python train.py --n_head=4 --d_mlp=768 --norm_place="pre" --parallel_block=false --init_std_o=0.0575 --optimizer="muon_variant" --decay_shape="linear" --doc_mask=true
Each number is 500 + 40 x the weight over its row's rms, rounded and kept within 0 to 999. Layers, rows and columns count from 0. Numbers have three digits each. The size before them is the row's rms in percent of the matrix's.

# up: layer 11 MLP up, 768x192, rms 0.0662, rows 236-415, columns 160-191
# down: layer 11 MLP down (transposed), 768x192, rms 0.0663, rows 236-415, columns 160-191
up236 102:540549545463553493454515559464522500501563519523505592471510555452527479491479558501494499587505
down236 097:553556548528482439550493453530474556490454543575516463457505485538449479386511520482528510473536
up237 093:480422496554500478537476516507529520512551571491498538464526524483471523542525465463510542453529
down237 094:492451518441582446520476484528484435549515477476518460511451451495515501500500527523487478482425
up238 108:445528572495499493439535466424479516497552488475482559489470483469474512486455484482469487559561
down238 106:422465566495566513544502532516562406459482454499473504449550466478493508532518495527482539581594
up239 100:474524471548480528444526454502493442537447454512510475495450441531546524541461477556508462506456
down239 095:484493512450486545489547490419532521495478460530545555484398551524487508433495479579465526429485
up240 099:506509531570487501498532483457450394468464502514437430517478477494531456500524545520484471543439
down240 098:485531522504459444453513492464465620531540415520513502459530487534515519503522427469503516418594
up241 095:453528478510502491548535461455571435439515522515397557497530454499577444471509467514535452429438
down241 093:437403526459457470503464462492549527489505504453502445456503515466459529569502550462528458533568
up242 101:538511460496468486520475460473510446476519418543517503584473513536514442523464553459542450536455
down242 096:533553522481529502493532500509458542472500564498455486447521545444498582515537458431483564503572
up243 098:463509483529510470532493529539521500544502534544450509465560425537498542489492516495515553511472
down243 104:499444527492513506487490533447486500487491491499509500489476530481490542525514427512475484519538
up244 104:457513511475511562522537523473481453550450493495502464481456510540493594490423523455483454532473
down244 099:534523500494495504468494476555538492457466482527542527499513469478453505547565436513540486511469
up245 095:491405519446504433500542484517513524478466494546461489461466513502479527562454480523502463504459
down245 091:494518501503476444474544525423515466533516466397521512511542520513535448499554527455478479474507
up246 095:431496514544426437475507480439431511437519516523505550584481492506551512494417530515506554554464
down246 094:473552460443529505482521450526545573467444542556522533479560507515485464583515478526536463479488
up247 099:491454458471559499454540471527552504560519554474442528539500501506442623538540454561575514484460
down247 097:450529501539530446451527567497454495519460525451519544510463484466441466554426476507505503511489
up248 098:556485474442467521524548521550430509493482487492535573476490562499393498456519504500455488496434
down248 099:428510453445470420492479455434467455518418436519570489528455443501475450483554538491504564484514
up249 102:520464493508537448470528489514499464454482481544505397499444457394454576538492558474499553540590
down249 103:484486421474473530528479580535566509497564480486503500463496490532513445491497492508538472548518
up250 099:479522494518518557608509439466454485469461605397485484559591537529512530524513521503440496544529
down250 096:516517565563505489466562546598533411466499411569510459507525484418501547540447499522500504467486
up251 096:550423538518491472460517505486508478522485491480455491488481544563476532516488501554430461508446
down251 093:535543526520444552470544469573525533457483506517537543499458462504524530453502580484533610478498
up252 104:474516480447491542427493499479455560505466614554463500423484474505526582461473477480535484504465
down252 102:490508541541463496621523447516535445594505459447504484510545553531520523471480480582541529530515
up253 100:524487495453428495496482471468560410472531548488436515503491508492543482547532465513530500480545
down253 101:524482499451532471500534478509493530459503449515541493427522498582465430462476548515485563539478
up254 099:439480456498463531498548482492509518426498483473447535455445568518539397452487514514472559536500
down254 104:503494548465569512498485510466472519474498524427515556445435509584493514505471473537506498490501
up255 104:458449513401560533535528538507522487434504426515542516537530499513517532550542451468509432517465
down255 106:466538501514478496491480472483462467541538492524511503421458515532474418501465504461488527486551
up256 097:425515506517489472518530520519547479452518521491536540553566462577502439488539547546516481494534
down256 093:481482547430511531453521532466491506587417510449540507501484482461480595548432453472541507509553
up257 099:472426500552502482543506459553414571490451496453522472485460484443484486509515485576528491543488
down257 102:530635460448527516432538552503512479557516481504512503559469500438504460473545460545477525528465
up258 095:501430451533588520492485467422470514531556470451494527538500474557440555502451491488522546408629
down258 089:515450505526407478496552437576460519476445514509535482484520502429501512533564508530508494517441
up259 095:439538533491446571541438450518479489505503491506508538461508557435469519544473516476464542537567
down259 091:516489458493498463513550564439566458454451550526526417532539451500505445459497462531453470524461
up260 096:415505545522493532458567447541464511462485488569565532493500415496463454433511513465526518529463
down260 097:488435527509457549541495510546447455541481507552495506522513531445525517519498569500482503498448
up261 105:415459488446475439564422515512531459494502481530398530480478453476507444520503466586410451540516
down261 109:488502482514563490540454502518519447506516415462512482451472527470525563512486484516574574476532
up262 096:394521523514462483452494507467494482453529483527523591414478496589469506387452447526547506463524
down262 101:513502540509432548519472519548491502482482490496496517494561455542498497514530504471420471489504
up263 096:540473464566467533493491530461480400499480486591479554509554497501424491496465524453452482484498
down263 097:541498562440522442561529464535510495437483511531501510537471482493539462498395504509489527519509
up264 094:475489484526470555536554508527425495524441521588495489504455543553452465432473560508477471491466
down264 099:560498516488543410526445442543535472544468524515487539515515519442512524493550468524418492482574
up265 097:511479484509506542466452477512469567506497503504485525577518476386583484549510477517499460488457
down265 092:480477428497598490548445495482566537542430614550463536471545457562489506478542479506494518551564
up266 106:484482504520454439565483440526466544550516495520505533483510487456487448442455513482504469480468
down266 117:508470459526470431576486459504476528528550516495494485540521448473479384477510505536516498530491
up267 095:508468551512489432436510519495480510524534458490551506505515489485467474548493535535461504539595
down267 099:467485510509535454510515449488481433522506547481478490502490524466505524435510498533488444529454
up268 094:538481499468480523553505551475467542468470572458535547507440412513522424558369551491477445556466
down268 097:513521439505490507516471487490512513467496508536482516534516477413437502389513450438495486490515
up269 104:486476464527519531532509466521513492596461452558546502488504487446449531468473498474500484495512
down269 098:556499486576488495553523445476502545461574558496401547486472478547541495509481486559505451471514
up270 099:512478541537473459528482513492464462516473457533545509513524510561450485469499472544480476435454
down270 099:501493457467518473545505506503475439546497471401485536436560496431501480511533460563481513507576
up271 107:455533443468517494492393402447467413469487531517495473562450496483570625559502484499481437522441
down271 099:502550457534484441509519545555537588462463447510501536524510509549551507464516514501459433490446
up272 096:445538492533482451549510470514552439535493512525440526535466491534424538515482456444548513620475
down272 117:483548436444489544495489570505483520542438493564528470458578533491551462441548511499484483533473
up273 096:539522517513552424486476468520521445542576540471539531546459518513487521636370511508538447486516
down273 089:551533547502483537507547461511458513463428587534447473545552511427555509485547424579506575568508
up274 103:511479494438493408439495546483536514446545469476464519462405494525542500579518461584562485473524
down274 103:484567440528460579564452448513489485480500537533501449511472546515457484487575462485482452442476
up275 097:541485513508525432507479477475500460540528463473484471519478528466522515521488498504425549552538
down275 101:469471494521503503466510601444455476462552546444485479482469498492484516509460530512462472435485
up276 100:463476573609530495523414476470477532504487474506589516527452511557519488539442470524531528570512
down276 094:498472452421513557436541559518514513535522458451490478519565525510538425493505555535471513522503
up277 102:475483461607537523556530555558513551493502475575496496470492518412487477438546447434476487516442
down277 109:524493580449510475462507484523508560501462569504485541580490545521453513540490506397513387526537
up278 105:519488513447567503546464515562594493542414483500529489447452477467475507554522529483545501454533
down278 107:569508525517521523449566509490459467500513538449551498574469518426494484512473571470465522437566
up279 095:498536532445564523513508491503485466520563473525595451536463606513553488414460511535493538547495
down279 102:456548498454428455540491496510578475519457476518420486487512503469431528558513528543491511532545
up280 097:501458544579465454540487601483539500507547546493504554572539509455526541488475481477494481417536
down280 096:480516486464549488496506411495443520480511515509442492507478490548471527600459443544491503562480
up281 103:465542501487564499529494530501519532563538559407507484506408459493477448532490552476486579497513
down281 109:587471515515507528482523516523472507531479487588508465509497539524463477454477470540407545539507
up282 108:526480541538506419516538472429581496536440443463517513469612522492503467491477503559517484504457
down282 111:482492518472535532540531537559440561490562555533468526473470579388448552474547487499465492504481
up283 093:518466395547405480535494479565549549456437491489484538512491502522553516500512470616478430449518
down283 098:475535462492587495525523486452493497485555554510539579475428496502481482484511540556524490500466
up284 098:544505518487487500466468528546506470489512486491525529560485475428424438447553507537478584537480
down284 102:471517495584451484541519459397475472503429489526476423512464484511536489490473492485534508500427
up285 101:476456465506494517500540509533480514487542463508514475425540525451553478445463541521457475513450
down285 106:414562479493368476535505511449522541548469572518560481404378518546480511450504493488521414494525
up286 095:440563533456506526419519471471492475563543453553438523489504473421542579470498504524547388508499
down286 100:418508543517512577547547504560494522452472522514489468554493576518476514495458468457500571556485
up287 103:564513483483519508447519426479432479448524520428491456556485423533476553448459501478542443474428
down287 099:427495422533532557484532571523527527487539571546500511453511518533559499505516516578466526540534
up288 096:542536547477448518499472481564519574567550558482427430491478553507462498505570553449567548530510
down288 099:523449515532489445489512527479475486495465564515523529585458482435526545491505504506456469460484
up289 101:533469496511573530539561458527555510489550489452491471600487489485498451462481518543490525563467
down289 098:466519499446534488513463530449483521496487573486490513424513576534519433486493474446448540505544
up290 103:466511496504436464521471502536518504557442516533452599512546530576507549454467494407531441491480
down290 101:590545424493563591479501440476476574560496444452528454502479530476515466503513396503581504485495
up291 102:513511448531494535469544483552464493482477441533425552524522423463490481493458494474535483539512
down291 102:514498475517515478515491510513528568480440507489527450457485544531609457436429563557519534507498
up292 093:499452494444502498534553473558509469503516484501542538531471477564510490494478477562470502542453
down292 096:457429544581473485451468441461490504487519506512516427472447513443485483464537503524518471415599
up293 100:518501486468391493478429485512536509530554490458559508453513556504478484541472523557542443484514
down293 097:444510529544512497464574462514427478449413537469465524445453502451501545469525568494445570532507
up294 101:466495516517536474528478506516554498542443463468596520542478532565494502473531586519553444545458
down294 102:518477482520482497481559492587423505469550519477482476518572429523476384527497415503503568437520
up295 106:542543489460494546494483456408585475524521470494555416462460490540529431483551506519503437537536
down295 105:405494464550528546534463495437452517462534495469477489504517574493542504526451508535522519520497
up296 099:520438466503462505524547479490533389493540482533495439513488445491455463537437501451437533532547
down296 091:503516533499509487530431491516545591463479599463474516466520506453507612537559555493496471497461
up297 100:448445532532508493480505554441576474520471539491456537512499500464468462544472531579528574472480
down297 108:541500481501442539504487500490509489524518466470557462477480533546518507509460543473515586539508
up298 099:465478562525523474560473536533500476422546570552461417462491553494525404562462528497499480513490
down298 094:465451560442520548421565474443518532553438514543448493536419527499483515512516505484459511498500
up299 105:513480452434455484490544487449574484557460536552476455541549549516468487445474555543488428497530
down299 104:508473522550443573517496524485579528420485524501426459494507537519553461484551522536529559547547
up300 100:544483549511476477508509494504474520457512616451517514477534469469423526499477479501548481496450
down300 094:512545494487515490524460483513491513510541469501507486528483515537551431541526468470521471460492
up301 094:519525446514523524500450473538485471556550516432474520443577490438500514494497533500474499509474
down301 099:483514493473500572519545481550564577495518582490464453490473538549524475493557463472504513463534
up302 099:508492526500516453580498470528502472434493506445468569522456565469536494431553592504525516499478
down302 104:509472444500556504416510539536547496463498424489600513437475517447545512601483388509550489535503
up303 095:470487557511430468506484453502459472540471520531490401457527479494580537555469469545542483448484
down303 092:555470511464588610516498560504559524476471476530512581491523515500496446459518537484447444564528
up304 105:403531460398423428577484473534499492529558546488543485479447562511454535514500512575531502549483
down304 104:440510519470473504463535496521492490477510492490579585506441510514556492492477478460479509554493
up305 098:526477536524493479541548521538499535507527511554543508459504486482468470513496516444502581476523
down305 093:486493485401516470481484467421472501478468465483508540446400492553488509541530479484495511504505
up306 099:537579491519538446579482555462435484437511532480530504573535531528557476497507468518476418543523
down306 102:497413473493510555504470520520534496526467460525540494461552412506468561447478493408503549488505
up307 095:511457560527536504531501529549484506487512526609536471534498522511470550561525485540482460422493
down307 089:490501507448479478502502503502496431430483398463486512479507530473476439536502526452536516516456
up308 099:506533463416526608533506447483524510545508516449503502509546483479456502465440495579534488510491
down308 095:514465473563424453460492554507600404498525479599505494547457487554496464538512513528511495478485
up309 099:511514496470537506506522506483524479444499447481454522500499503531510512503487551502527481447487
down309 104:503495543483419566455464502488413533447537527503572487461505513488491525540522481524488560538506
up310 103:423497574417493502488531495460465499536532465461470393526477440449595477454457491474539515540481
down310 105:537483477465499446493598512442549476506479422523529458596475476480490478524497512461501524433566
up311 103:456546465543466454555409466508509503582519505567458584480479444511478484486484549482432523511485
down311 104:517471528439498469502416521547479539583457473460480424525510462533521507496471526463493496504552
up312 106:526476461526478445439562505505473452485561510483478523561479501462586469482505522512519528497512
down312 109:541443480471482559530532461476482507484529471500449556478503459519519485512578477487476481446551
up313 098:520529456446467502499463434479525385431510492508447528488433509471434444402556565535453580494504
down313 100:477546488565568505472526523477503469595454517489473520529434533572535583462453446502527533549479
up314 102:444423478519504488542447468478521522484475483485544556473493492564429490569512557539465514489502
down314 101:473506521446566555526519505461548485498459504451573560559498469509477480509519469505539472615460
up315 093:546471527591476512518516464501419466473514513416494530515517521505551442476477560493491548515512
down315 092:521565483438463541452483508500572456509503468556427500485526499482488511573436446448521455476452
up316 097:495579595498495494550547543453613561554453548501490460544476535543455494560528529528461518526545
down316 091:452451487501503490465488411515527492472540444509540499541457511499510442521474484460502471491540
up317 094:527565498568487499531512545467529451443559525540522496479452482493476485576546581563499446555498
down317 090:416504554436553481485584433517495470500460505521464418498494526485508463433520510472546521489510
up318 100:486484569456482554512533509437548541496532537527481505501529478508499519541519561475537530474579
down318 100:534498517522481459467508519506529480504464445469474472495544462437419454426500534477478470480466
up319 092:534489435497462553474580446483519388521473462534461562527425493531513527504508475487487490557529
down319 089:459480590412482544486463523537553501475485527508516517534495535374465505490455500483524524489558
up320 103:450424504532554542560534506485481438475484518541499469518482461534538497475558512582443518545511
down320 106:513483456453532476467410457465584557500470562461480511457486564498482503477513479493508535552447
up321 101:534491537478491439493464524501529481496570444517502478504418561487412561433466527547558518507547
down321 103:468501428445435527576469501447464521507474519496418500479517511406519576499543497486510495523465
up322 099:418524533427562498532512442490483510537593485441526523506407505485490579489500589495466530550468
down322 102:509473474523507484515487526467493440411504489591467501519535535469505494480542481553471460459567
up323 102:551455493513464534515527477467472456544504580472482478499485557478506515463522530544549482552510
down323 102:491530562489525478492481537612445517489496507538572458545482471503498450551500469505476537459486
up324 094:479510521483463475474522484507510538418515509459528559490470494524494489497441525472533468459571
down324 090:491503534476485499498500514486501586495518476558512501469442503448421539591567532555519529577485
up325 096:467532471484506420510448486501465427506492479562460490523504438478475472481619507468497553533519
down325 099:487441505552486555454548521461515539500460472437412455552470476552544484418475524473421497462499
up326 098:488488566522539531574463594585506473466561483440455488517510424542496477505498515506463517440475
down326 097:512474467479468475440591498437464494489523484519460495429440525508512530514490478493557475427506
up327 095:437513520457470476476524483574548513475559494514486498473519438408472495425492487528454516544508
down327 104:497524520472478555447498480509525514569492465517526442479535564502498480522507514491520503461443
up328 106:496446515495519483480519514496507522490566503544486517523455457513534472506542435478523469477459
down328 109:479517495486566484515450451504551526523506477510485505534502517504499455470580498506418413473580
up329 099:533448492448479533433432481493568490524472467508555465528522495453491482533467495538567503474470
down329 100:492524467432552547531462497541497467451554535562493505524581558409573503553506611449501512611526
up330 099:472496432454531528473460525443456539422542533525434422555472518555501479480545531510501448484516
down330 099:483438506477458473501460535571516441506462492494522503568548539469503524482525465514445463493497
up331 094:593475522480497530485498492486480537512499505384437493437529407526497529547506508511598496485494
down331 095:458479493515532482585517421489440490476454447556549535523472485479495498528464455559472524513554
up332 104:502551508473445450571538446504504577524501504515530526517481526469472505440419460520446504498447
down332 103:487438505550545465483522521516514525474461470509485548448509498533550528514504600498609593582536
up333 101:460526450554470451481500582517493526500471509420488555478484490481486463495534494539496495546493
down333 101:573488540517459460486627484542549496516474495533546572540520498483441565513411477430484519487472
up334 096:467554548458462502539462514570564461534471455454460502523483488450552531471466449455545471495600
down334 098:434520459471522542433507412435519521457503495485446473449562468559505439468473572556517478509501
up335 097:458457508406468516488538467525465524386556510493462560520579467493453455547519562532497531478568
down335 100:478528491548516445473484531513563491493496526458493448524416504484550488512447499524545502519507
up336 101:598486479411487481423532455476436483464551454530472468497480495544502508467483572580433558490446
down336 093:460473501519450498455426508487542496584470551508528516471428443504468498522489499435536512524496
up337 101:454577485481494569550470477549525457435577566523545469439533496504521509523438501519529516449385
down337 097:543462480492585533497513530506503479560516517512516443446480467464585528508506509507464499475514
up338 097:519459498495571497435486481540484506487476435500469525550502471516474491535419519569500451513497
down338 099:453528463508481478516506597520397431587523461596540484567495464517456466472490517500476506550561
up339 101:477466538493597513493536416523513523434518509384496536522519432425544508466443464481479523446504
down339 103:472487348504495560470462593403486535461495419521511514489476452558475392511466533546544497545532
up340 100:454508455557527484536527500476495511502528545509567497496526516536511500502496533507446511583427
down340 090:507529522459483506512511452522536469508495402550482492551495445471541492479474480502505431455466
up341 095:516496527478492552504530565448489490560534527441420472455515509445485488521505464464528537500454
down341 093:477495529494526365462524475514522483523518482550498435522470500443522557507552541443435435516559
up342 102:517487461471488476595474454541458493542580496440487504397504454478471531427459411506447510492515
down342 098:490563497449490493483461606505521537521487496501550506461530474509530490476524510497485418566516
up343 095:547489484462535585505535533522428505506544511426448489560441493525539513491525486470505493511584
down343 097:547529534509512531523517366549536506514488498555469448532562420539478469509520520484511507492465
up344 103:532459456511535524516486490554517457451498510544448483596483498537507509434513465530483567529471
down344 110:559520579436524463480545521496492491475560513462414507451505441502470493558432486561520421436529
up345 108:483510521496521485467515566504534518404443547513423546569477522484401566489439554480496438464484
down345 110:462479587502472495553473533420419455548447514447531488504494459509445470559465562399473523485466
up346 100:451516546531525515479523480520564494502505434546476428525504567469539579544465491539506553505548
down346 097:448465593504480568485483461559502472502547466446589457458460493475518494420440480484523512530496
up347 100:538580503484508583508571541475516511489540508434513529496538494501467505534464516497410474519515
down347 094:464473506498541510530490535453511536445562493494531535496432482494501505502526485564411519471499
up348 100:485510505531411532508527482519575460454458523467533470439502543498460505425502487516496459473557
down348 095:516533493435525480538571463535451506540490543482486488592493493494531565571483477490478511529446
up349 099:491528640462499466441442546426538567456447516564532503485559528494515430507458541562463547497527
down349 099:412462483524515573590503467524500521503472443504474544477469459537406462487528500584493522493456
up350 094:486375487541513526495552539528527592531571520520572440514470539509463453509479498494466526515566
down350 094:497536585521489447523480519517546466531473466435416477485527432496491530502531491499550465471434
up351 090:523515571446486520451522494480527481506509519487526523457420590499492490489437455513441515436497
down351 089:578540518465450525539554473472526520493492446514475491532562488478532438497519466451459474499564
up352 099:477483504562399588462510500608519573462538549542483526502497482504392527492484461487443515540487
down352 095:518540469456566480452530447495456474546465536480537463566464537522551467516421544534543486556483
up353 092:490507547505545518511491514468476460525574391563411547502443478487474509524465504504539530522598
down353 100:552495478516516557528596497538506499436504578462492534502498542467491517494501502539481533476432
up354 107:541522523525532547487527563588465499546419477465487537577516537498529542498519537548447481511474
down354 105:529472414567550505512495510497528497392492513555534489519509450540498474477438538475519497508591
up355 100:457548499452477432500593474475498514522451468576488474459561504504532400492461462535497435505518
down355 104:549512492504450548522459513496513513560527542489566540521509553517532469492447468488469502509521
up356 096:528462547494525556607544503502491437476526579543505510561457477558513477446424509470541420469470
down356 094:468457512485469479453391461508549502538567485525538491524504503480450431490535492567400572526490
up357 100:522533535479531514450514603552494504470491520513530566425513579532463527503489487512480522466548
down357 101:468451452479448434482503521468490506492513530474463481524499434515561431515496464472519558517476
up358 100:486488582485567504454487533548506459545474499505537508513435585490469514471547512542453471499492
down358 103:508516463436483542591483520472463479508509480441469475453568499503535503432454469500524509509491
up359 101:517491536546432553473558495545508537521431469535537466527545523517505562414450567528533437545488
down359 096:527471496494500434505460538499441444488453501470522545507506522535447458495523474479470525421423
up360 099:455425532474468577478486542551538489502500566568464472452515493424480438511523528503470476538460
down360 102:577483503557451497494547489534487537572492520431493472532447528443497445467484470455530469393500
up361 106:544486522473453524428529428486514471454505533560529541481522533447512537489499488519487499447499
down361 100:530523468516522440519505427521544532632482530486535561427507459439500529445538462487522505451487
up362 101:531479471504513515519528511484551542430549476450450551488507572469517502480452457520550434552556
down362 103:491507504486493513546467472478447468500506503538565459490485472510469544497456563483492575435491
up363 099:536503503505509489494547476561508574560551473457493505540452500521448530492465529533500502476520
down363 106:497527536484457554481468547441501443454420533557496448486515537459496481499468501453487476528457
up364 099:524498576539553499524500469543467546519483494489579466567482464492473427472557555521418476536493
down364 104:492477465483441494468491512429490494468595489477469520439545487529556522493485473543502501480402
up365 106:495567461543508524552566549563460482523521504427449458490412411481531546519523564500545486499464
down365 099:506494564539504506446439529429505531488531504554520489486487534559504519581488444480517541518564
up366 107:515576542460546446562466545563549519479505448504523503536493506524533418481493566516533514490560
down366 105:529453555498487464516516521438562533540536464585499571457527476518471583520553418496447513585548
up367 100:531433572485458407576451487520493459398511502455535440542485523486469504527519444543466469433515
down367 100:418529401534518492475489487552451526496523524478501466470568468530484515545508474518528524495505
up368 105:399513486563511483467484522472516462475522490557518581520505457510488488483530553532471371474548
down368 105:541505497483442432488496523502474493460477533478557475539459545474503513439514521518484595511463
up369 097:519411505536523498492449467534577466458444576533486575486538467503501500535458536499539487495504
down369 091:564515434431488510450594438547425474519474499504477501526538441503588545457483558515426537508505
up370 106:520496549559480547602497512537432562448474461524486512550500481555462523485510531521432482467424
down370 099:464542507436577447488452497535478461435524421470531457456536566434463503492521527461566442467512
up371 101:517502477475504463494587541519469435465595510492552443484535485463504563478488476510480514463507
down371 099:491497495501459489493468514483559489458466539580512498547499549484515420518571477553499442535467
up372 099:470447535471544468561473577552501554439479482445476480506541510511538523472469465545472501445427
down372 100:460570422474471471456499481475486505565547520546500483463495540583519503464504490472479496472441
up373 102:441504533469478545491470523506562478513513541422453459481448420512421506440516515513451468467524
down373 098:419545529473512554474550500426436559519505522503510493454499599497478525550421438473511465470546
up374 093:431430569517454482590481514506512485479521486522449442516543516493540543430500515443541496515558
down374 094:556453439461472521503598496503520560494461476539528482538513499431491500528472499555501508518498
up375 100:504448536448484484535480475441482538527514515523470508490543503457504414558505536488484417537532
down375 096:554508561490512485537461525529508474518541473460539520511451510531511532532535496482563463463502
up376 104:543472476445454500546482479510520480501547506481472446523474470580495468566430478482521510501438
down376 106:509526456532544483550498517511477487425547561448554497441487503452539492507499443545454531494487
up377 100:431468545445443509483531449529481557499514536518509490520511516488397564470471586506534475466449
down377 098:574523546496574482569508482546548465482455434495516449504523526435510444546476480492456540597541
up378 102:438453548471446519441539478473512517519499546530528443506459519450469495508510629511475534510559
down378 102:466504461558450481548497493541415505539451496555444528514512433507478522468518503440506554468444
up379 101:530478501501545428496546463455505480444461539521534464467431542501490528532468488523402482459530
down379 095:512504471506462462495468572502548503497518505522437477485541551481553485531549484513454467476494
up380 098:530523526516481481516478520513501549491487551618515485520451460474564509458454541523540446544460
down380 100:470475449525526542509484545595507467503486533455515544513496495516484507460556480571497499479482
up381 103:507454547450448498443433493498492447490542561496554553467495566505507476462525478448426513524452
down381 106:462491556533490513551480535456496581482446490475482466550481477537453525527462522523488489444496
up382 102:516524447467438494490532494470507500514505553477486548555537540489503596533498479567565491498549
down382 108:547481508459483489473528501504568479472510516497445516557565543454568488494530540538495528499542
up383 093:556527594476485535480552506478535533553457455514568560454422499536500525563493517538456558559525
down383 094:451447501516521513593508505544515476526502508525495383530553492448451455545541470523517478521553
up384 101:559434543474493494474515521533471467479549457452512452520473507512508512454435532501512489473507
down384 097:415572525498495542546589565512520514476584558517495548538556453522444424464488503526533521526446
up385 102:522545521508511436524517478473458552493505557504460524490475536495472515542456443556416537549486
down385 102:532461531483519554475433494520550518535521500506515508532511560566522403514494502489552488495515
up386 097:412541452519517460490504533488476510460578475467437548458435462523587522507441520501513589521474
down386 094:532499551518458520468424418450583505549447458592534466530550591504481522509461529481476427476546
up387 095:506478534470451463530523480480426494529516523535489482615478544485479535475496491520566428472506
down387 097:415542466496491556545497492496496428484472506441485497427483466521486452499524528496483506508525
up388 092:478480562449443547457513477473519547490598523501410484525494453481565533488518490504461511552538
down388 098:515463556585458475552574445488500511466456466490552518508444511545441525443519540464556448484385
up389 097:511476505527491530544441497515604421473556503547564442459531405569480504541467461470472442544484
down389 093:480436558498448481444569472425477532498460510510469477511481539479490501495538462532562542484543
up390 093:451515469509482520483505490511495520553450578505543381568473488520469532537521454539500441529406
down390 091:590454573510505501556521525474423471505519507463459567514550509466542491557495572468529437508537
up391 095:511530517515462468465531448414467433472501427524419472494543598465520499509410473571467503459496
down391 092:460537443526547502547492573585519548490518536524562538471469422510476558488500603493504530548501
up392 101:428484470453487530534467513440473484512474506487529536450444491529502564553440542497447465562530
down392 110:597503511573505504430504462459470537521453545489509501506484459518468524511470526490457535493513
up393 098:512526484546539535507490522524486460457512455527475526521495507560534496530502572507498543491485
down393 103:529441557552428509471457489558519580514542567545561484480490510457587475518493455515498558466505
up394 102:553536550534543611568520444430486508501472488552511423450439523511465499536453510494516516551534
down394 103:517501505495532473477485511594451578532516561497545473537575419542558572511476495532476486451427
up395 106:470533502473509522515505538517476462520512502511473486503548511521454479484488511535550448461534
down395 103:531445420556465519510523439521505471485491490523483530521527558486474502469554438499526447502508
up396 102:530395515509543558470449466541547516558543569504509481490596472425482478550499447473424451532495
down396 093:510571559533567518482550553463476525529525495497582495475480518537517519517475501601500518489469
up397 106:475529526476506507463445535557469510550543486513545557497479490472500529467570508533411540483565
down397 109:537527429524529454513546477476486473472524445550484452512482508416450534474561507508543529477496
up398 099:499578512577514470566473466538538566480482456454469456532533481559460480502470516532481499581445
down398 104:488419486415465525482443498488452537565422512539540463490484482518493503500562501544460544446532
up399 099:495453474479451553542480550532524471506533565556522572497492535506489460469469492466470461552528
down399 098:517509532420482385493474468390495534527488507456465445459465514501452486555539475489522524454473
up400 096:514459514521495542471555515454520555513450437532498474521503509518441464497601591574596534542466
down400 110:515564533493497544420510526441589491451474498521448532520509506484465509528511498460413409547448
up401 096:431454550482530479505452555524507528500455453455442506557452473454506587511414504414481470478502
down401 099:519514545522529525468530493438441495550531522477525472555539483493464529514555540569481529493467
up402 101:512506446544522584443522519465548548460481486497484503460510523511474411532447508522529515530486
down402 102:532499469444468492468510453585539470504461504452495506504423517518486533388464448519483450514500
up403 097:428514419484574445528482536516479490481502503500519540532524468528488526493513537521475507582499
down403 104:438497481445451490520446467551479475530499517535444492479507569514534463482529494537487536459544
up404 098:483534533496458515496522457517433542489473574476555449449549472504502530434528505466488543480462
down404 105:509476549514459538451509491508535570552503469518501535523554546476574576488464510516503468490473
up405 106:538483501523504546501461452435468523516468522568534484528518471454460506454528561543453483502494
down405 099:478471487468452539498485486496533429513522504453538546464552473486484536469512475507487534487527
up406 097:532485566384465582521594494500558530514504477483480516541570556466479505473468493524487533500478
down406 097:492490476593490433550500421499490495493496479509513463466512458506461500517553445444477528455536
up407 102:513516507585420509501489485489539556500468437546525454550547517478493480519450548519498548510512
down407 096:492455489489502482539586515487489422471516527504521587480460488440528510449481525497482496512456
up408 100:495545539453511529484556553432436519548479526543568512460529463447565494498499578533492472560542
down408 096:518450561516483548484488471562506534518562413494490492563483500527443549503523485446542495482511
up409 096:435556551494487486538506536521493540498564505543554490452482475471509471426525489518544572534521
down409 094:524442454543479437437439532492444523457401460476439474498497515433474584477398516541510526491490
up410 094:550466517572433521468542542510464505494515505506459482502500494466391452509507490517522464410513
down410 091:524523498436533475497479492575502531456501544456507505578612508525429479505475535553531473497425
up411 093:549517490557542475556585489509456509426520523502525495556466496560442489480555559547474540451483
down411 096:452423562429581551504490477498516556488441542459484508469553425495392478498536526532514536553475
up412 101:524473521509501494558478506525532521544456506484563585457578511531449509475491534484537449542492
down412 095:480447507557552500488521589495480434470518543482463439542441508548529461524410495534511478447513
up413 098:518538536508488496515481416498526423560440558480402464494489525476510454467548474533484467505517
down413 100:556496547542540475482499538513513454554537497480452527428572428532435527432509517444471512559443
up414 096:432484523525532507494506533499546418536531518492518494523521451477438478518479449478495520525495
down414 104:534512454518478534450573534463554458482477478504492552549458481478555486492518530491470558515492
up415 106:475494515515528478501499404495496463495521488587451467459517469471440542482500472476503529611445
down415 112:532523561516471497564456503463511475536508444511515515494444499477532491427438456512453482445501